Each number is 50 + 10 x the weight over its row's rms, rounded and kept within 0 to 99. Layers, rows and columns count from 0. The size before them is the row's rms in percent of the matrix's.

# q: layer 7 attention query, 128x192, rms 0.155, rows 116-127, columns 128-159
# k: layer 7 attention key, 128x192, rms 0.157, rows 116-127, columns 128-159
# v: layer 7 attention value, 128x192, rms 0.152, rows 64-98, columns 128-159
# o: layer 7 attention output (transposed), 128x192, rms 0.13, rows 64-97, columns 128-159
q116 111:56 48 55 39 40 65 45 64 43 37 41 64 40 60 46 51 50 53 48 48 53 69 35 45 65 61 49 48 48 51 48 58
k116 108:52 44 56 50 47 55 29 59 50 38 47 58 50 63 51 42 45 54 47 33 69 61 46 41 51 45 45 55 53 49 43 49
q117 118:44 58 44 35 51 58 35 43 55 41 52 52 49 73 55 65 28 54 62 47 58 49 54 56 67 59 50 44 32 60 45 52
k117 113:38 57 40 36 48 59 47 44 44 40 49 53 46 55 47 44 40 59 35 40 60 76 40 52 34 58 58 47 43 57 34 61
q118 106:56 51 53 46 46 46 50 69 43 46 58 60 59 36 47 41 65 51 71 40 52 51 42 38 61 54 32 59 64 45 40 66
k118 110:53 32 60 45 39 49 41 52 54 35 57 51 43 40 50 57 61 54 42 43 49 56 62 54 64 48 47 50 58 44 65 73
q119 114:57 51 50 36 52 55 72 48 60 54 45 28 55 31 58 42 42 59 55 45 62 47 54 61 56 42 44 55 49 51 43 35
k119 106:30 52 26 51 50 41 58 58 56 56 42 52 67 38 47 42 66 55 52 45 60 51 50 68 30 47 48 60 46 57 65 40
q120 105:67 46 65 56 72 45 41 43 50 49 49 51 55 46 53 53 50 35 56 44 52 28 51 49 64 50 51 46 54 62 54 55
k120 107:53 44 34 48 61 51 37 46 73 44 65 46 52 51 58 53 60 50 41 52 41 41 57 40 48 67 62 60 43 45 52 44
q121 112:49 55 60 51 38 62 45 29 49 66 37 64 52 52 62 54 57 38 60 32 49 57 57 51 43 58 52 37 49 51 44 46
k121 112:41 60 60 51 39 36 46 25 45 49 40 55 49 55 51 53 50 37 43 55 55 62 60 40 37 38 56 40 59 55 38 27
q122 115:43 27 40 60 51 51 51 48 46 40 54 50 50 42 40 48 46 29 35 61 45 44 51 63 39 49 50 51 55 39 45 35
k122 117:46 45 67 64 48 58 47 47 56 48 56 49 51 51 61 49 49 31 33 48 43 27 46 43 48 51 37 38 57 47 39 42
q123 109:43 38 56 43 56 59 33 71 38 48 60 34 48 22 59 40 43 56 58 49 53 45 43 44 62 49 59 62 48 57 62 50
k123 102:56 64 41 47 41 47 56 59 48 46 64 34 68 53 60 46 65 67 39 57 40 63 57 61 67 43 57 43 53 39 52 40
q124 109:47 17 39 42 50 42 36 56 52 55 44 50 63 49 42 47 56 30 70 55 57 49 45 44 48 43 49 51 46 70 35 50
k124 102:53 48 62 50 36 52 45 71 54 43 58 45 37 49 44 55 44 35 41 74 39 64 48 56 60 35 49 51 54 40 38 23
q125 107:55 41 47 60 57 47 48 33 49 39 47 57 44 37 61 55 18 59 48 73 58 28 60 62 43 41 37 55 42 57 69 47
k125 113:38 36 39 37 40 40 52 50 57 36 46 55 30 33 45 49 49 52 33 64 48 35 54 57 54 49 44 54 45 44 49 37
q126 104:21 62 50 59 51 69 37 38 58 43 35 54 40 60 43 48 51 58 61 40 47 39 44 50 63 56 47 42 35 51 57 63
k126 106:59 56 54 58 57 43 38 63 55 39 50 58 58 66 49 50 30 57 66 40 45 43 63 50 55 61 57 52 37 73 40 53
q127 115:67 49 55 59 43 46 54 39 40 45 48 49 39 50 55 43 50 55 54 51 47 54 41 65 66 46 34 17 79 52 50 50
k127 111:64 49 54 61 43 37 46 44 37 47 43 63 46 39 50 67 42 54 47 54 55 51 31 62 58 51 36 49 64 44 41 45
v64 105:57 47 40 49 51 42 43 41 55 44 41 45 51 62 45 71 51 26 51 51 52 60 54 38 49 53 44 49 46 43 31 56
o64 108:46 49 67 45 67 59 56 73 49 51 59 54 51 42 44 53 54 58 64 57 51 43 47 46 42 72 54 53 43 59 70 51
v65 106:41 55 57 63 68 45 63 49 48 56 62 51 57 36 27 24 36 48 59 50 56 50 51 49 48 39 57 43 60 53 30 45
o65 107:55 52 40 41 54 60 50 58 74 56 58 50 55 59 47 48 68 37 44 50 51 33 41 46 12 60 54 59 63 48 43 64
v66 106:55 46 43 50 48 34 48 21 27 26 44 48 50 50 58 34 69 53 63 33 62 59 32 49 49 62 38 54 51 43 69 33
o66 106:47 44 47 57 48 50 60 77 39 72 42 62 58 52 36 55 43 34 51 63 32 50 68 43 47 35 48 61 68 46 47 49
v67 110:58 63 53 44 51 49 64 56 39 59 54 40 52 32 57 55 46 52 53 53 55 54 53 48 54 35 38 40 50 47 66 55
o67 113:49 43 55 56 48 57 35 55 65 42 55 50 41 68 47 50 44 48 37 61 55 44 29 40 53 69 54 47 39 41 40 52
v68 113:43 37 61 43 58 50 40 58 50 42 36 44 59 53 59 48 50 70 39 47 57 44 38 48 48 46 48 40 46 43 54 53
o68 112:52 49 51 58 58 54 57 49 51 56 64 50 61 32 27 45 62 52 58 54 52 58 55 53 44 33 40 53 53 78 45 52
v69 103:51 60 47 52 43 39 54 45 67 50 64 56 39 52 42 55 55 51 68 42 52 43 61 65 43 61 53 35 67 51 53 64
o69 101:61 54 60 76 62 50 56 48 45 67 61 52 54 32 45 46 56 54 46 53 59 53 49 37 52 32 43 49 37 55 28 52
v70 112:54 37 41 53 51 61 61 46 58 61 56 23 45 51 64 64 55 56 53 49 44 62 49 60 56 54 62 37 38 50 43 51
o70 110:47 49 51 67 44 40 49 40 59 47 45 49 41 48 36 33 41 43 59 46 48 26 65 51 63 58 38 44 51 63 56 44
v71 099:51 39 62 72 33 35 53 57 38 65 44 54 47 40 38 59 53 64 46 39 50 59 56 54 36 38 61 40 59 60 47 59
o71 102:56 59 45 60 51 42 79 44 57 53 47 55 53 45 59 40 40 53 49 44 66 52 48 23 47 51 46 52 47 44 44 54
v72 113:42 44 50 71 50 54 43 61 49 42 61 61 53 41 39 60 48 46 58 34 42 47 58 67 32 57 42 67 34 49 59 55
o72 109:62 58 58 41 53 50 39 43 33 65 57 50 63 47 36 45 44 54 51 84 43 41 44 68 51 65 42 47 64 46 54 50
v73 105:33 52 39 50 56 52 52 52 41 34 64 47 38 58 43 37 49 41 50 39 53 67 47 58 56 52 55 57 43 49 73 46
o73 102:61 40 58 41 52 51 46 58 57 48 33 65 32 46 55 49 57 45 48 71 41 39 51 48 43 44 43 37 43 53 37 33
v74 126:52 63 36 56 52 46 55 60 53 74 48 68 40 44 41 52 48 41 54 53 34 52 50 56 55 47 43 51 51 46 58 46
o74 117:53 48 66 41 47 46 56 51 54 32 58 29 50 40 53 21 56 49 45 47 65 49 57 30 40 57 66 56 30 53 46 43
v75 110:57 60 45 38 52 47 36 51 39 47 43 64 38 42 48 51 58 48 50 42 53 50 58 47 29 46 62 51 45 65 61 43
o75 110:59 49 51 47 53 49 30 33 44 59 31 47 60 46 45 53 41 41 61 60 51 43 44 52 59 38 38 33 47 50 43 64
v76 113:53 42 52 58 56 53 39 42 43 55 47 33 56 61 57 54 56 44 35 58 48 55 62 45 52 41 68 59 57 50 45 40
o76 108:50 48 46 49 39 53 44 63 46 50 49 52 40 52 48 39 50 60 47 57 44 40 31 57 54 50 34 58 62 44 39 62
v77 115:52 45 45 35 38 60 51 38 60 41 51 51 40 60 44 62 44 58 52 29 32 77 51 49 57 67 40 65 62 27 48 47
o77 110:40 67 59 51 55 48 50 61 48 53 33 29 60 46 55 64 48 61 38 38 65 45 38 55 61 64 59 51 54 60 47 44
v78 114:59 49 53 37 33 39 46 52 50 63 56 69 54 66 65 60 59 46 46 41 42 63 40 81 60 56 41 49 63 49 55 60
o78 110:55 48 32 66 32 58 57 41 63 50 42 58 52 44 37 47 29 67 46 51 63 55 61 51 51 27 67 57 57 49 40 49
v79 116:37 35 60 54 36 37 31 41 35 49 46 36 46 46 53 55 45 50 57 46 53 45 38 48 41 54 41 48 56 44 52 41
o79 112:72 56 45 50 49 56 68 54 43 55 53 50 41 46 52 53 27 49 42 38 41 38 41 62 53 43 63 37 45 59 56 67
v80 109:53 63 28 34 44 53 41 39 48 50 27 50 52 52 63 48 38 51 50 64 58 57 49 55 39 45 52 42 33 50 44 53
o80 104:55 48 37 68 46 31 49 66 33 53 66 46 49 43 57 55 41 43 46 41 52 42 34 48 53 56 64 59 54 49 42 31
v81 103:50 30 53 54 29 42 57 50 52 49 38 54 47 72 62 48 63 59 44 33 48 31 52 45 54 65 52 34 66 59 53 55
o81 105:56 38 49 43 72 58 49 47 57 57 37 40 54 38 47 45 48 45 36 45 56 74 36 41 54 38 50 49 58 62 62 45
v82 109:56 58 37 53 49 54 33 53 47 51 45 50 45 43 51 44 38 65 66 53 50 74 48 35 64 49 55 66 50 59 50 54
o82 105:59 34 63 47 40 23 61 44 54 75 44 50 33 47 36 50 56 53 39 47 62 39 29 50 57 45 41 54 50 54 49 45
v83 112:48 58 57 55 54 43 69 41 51 64 60 33 31 61 55 44 43 44 49 51 45 58 58 53 44 49 36 42 56 44 66 45
o83 107:49 32 53 24 39 65 48 57 43 39 45 51 48 34 58 66 48 47 44 50 25 52 54 54 62 48 62 60 49 42 37 43
v84 106:46 46 68 56 69 31 54 63 44 42 55 70 46 42 54 36 57 46 46 59 39 56 66 49 47 71 47 46 40 47 34 46
o84 103:50 41 51 52 41 57 31 34 46 50 45 51 53 48 40 59 46 40 54 53 52 46 31 44 34 38 41 67 52 44 59 50
v85 112:72 44 60 53 49 54 30 46 61 59 67 58 44 47 49 64 62 33 63 45 35 76 43 41 45 45 56 64 55 61 56 38
o85 109:45 58 44 41 39 47 68 44 54 58 45 36 52 58 37 40 40 56 38 52 54 40 42 50 52 64 55 40 48 52 31 64
v86 102:65 63 45 41 41 40 62 50 31 45 59 40 60 57 51 55 48 53 41 68 73 37 59 59 49 49 59 73 58 59 52 44
o86 102:37 39 47 62 60 48 54 56 75 39 42 57 38 28 48 52 51 63 69 38 42 42 53 59 50 41 49 51 40 59 48 55
v87 110:48 49 57 60 58 64 48 47 61 34 33 39 46 42 46 57 35 59 31 46 38 56 39 53 38 51 68 45 68 46 52 37
o87 112:52 52 42 34 58 35 35 47 46 59 61 41 61 52 53 63 49 65 37 69 48 59 40 50 57 46 45 49 38 60 68 55
v88 115:33 40 42 57 47 39 63 55 43 49 44 65 52 49 62 47 38 66 46 50 52 29 63 61 39 36 34 46 50 46 38 53
o88 105:68 53 65 55 46 38 51 57 61 37 40 60 48 63 36 37 59 43 51 47 51 66 39 49 46 47 56 48 49 56 65 45
v89 114:46 54 60 58 57 48 59 57 45 62 41 42 61 46 45 59 57 66 43 27 40 58 61 61 54 57 31 61 55 46 57 66
o89 109:35 52 38 41 28 48 45 43 45 39 50 63 43 70 40 47 39 41 47 63 51 55 54 41 49 36 51 55 54 58 33 58
v90 109:68 54 46 66 51 53 44 37 72 54 60 57 62 63 52 38 47 54 51 34 36 54 43 48 45 49 52 44 64 51 55 32
o90 106:32 46 47 49 61 57 58 48 52 47 46 54 43 72 34 64 58 41 35 67 71 54 43 38 49 63 41 59 62 35 39 51
v91 114:49 37 52 62 43 46 55 51 32 58 52 54 46 62 43 57 35 44 46 45 53 34 38 49 57 45 50 45 35 38 50 43
o91 116:49 49 39 60 77 51 49 59 50 53 49 53 55 35 46 42 67 56 44 39 50 36 57 56 42 66 57 45 71 70 30 58
v92 102:44 54 62 51 46 56 42 53 50 58 53 62 56 42 74 39 47 31 48 34 55 37 67 67 60 67 34 45 63 57 48 47
o92 103:52 59 52 57 60 42 34 44 56 33 44 52 58 53 50 52 57 46 37 63 44 61 46 35 45 32 58 37 50 51 45 36
v93 109:50 26 58 46 48 27 37 29 57 53 46 53 34 51 53 62 59 48 51 50 55 61 52 51 45 49 53 52 42 66 57 62
o93 112:48 48 50 42 52 56 37 71 38 50 31 40 60 73 58 33 67 60 62 49 50 50 49 44 56 50 55 39 57 58 58 61
v94 111:47 38 64 60 56 54 63 39 55 62 55 45 28 60 35 54 41 34 56 44 52 50 33 27 37 60 35 41 61 63 55 49
o94 103:36 60 50 53 54 48 44 45 46 56 43 72 62 39 50 45 41 65 42 43 58 55 51 61 66 44 32 49 49 44 55 58
v95 118:39 28 44 58 37 62 46 63 43 68 63 53 48 60 53 58 53 23 58 44 57 52 47 50 48 40 62 40 58 45 58 62
o95 111:67 64 34 51 71 43 49 44 51 35 31 59 48 59 52 54 52 75 31 38 49 67 57 52 56 62 44 49 34 50 61 59
v96 106:55 42 58 53 40 45 49 53 55 58 49 62 40 43 51 56 51 63 52 54 55 51 38 67 56 43 45 55 48 49 46 54
o96 106:44 57 58 71 68 48 41 35 40 43 45 55 47 46 52 54 61 48 43 65 38 51 52 55 34 53 50 41 34 53 37 58
v97 111:48 41 47 42 43 58 49 61 40 54 37 55 51 40 68 73 56 57 50 50 55 47 54 65 47 41 70 65 32 59 55 49
o97 106:48 55 49 38 51 53 54 43 56 47 53 31 61 50 54 23 59 47 47 22 53 44 41 51 59 42 34 47 67 59 64 55
v98 115:59 44 53 58 37 47 37 51 63 31 54 43 58 48 44 40 60 47 36 51 44 59 45 51 43 46 39 54 39 46 88 56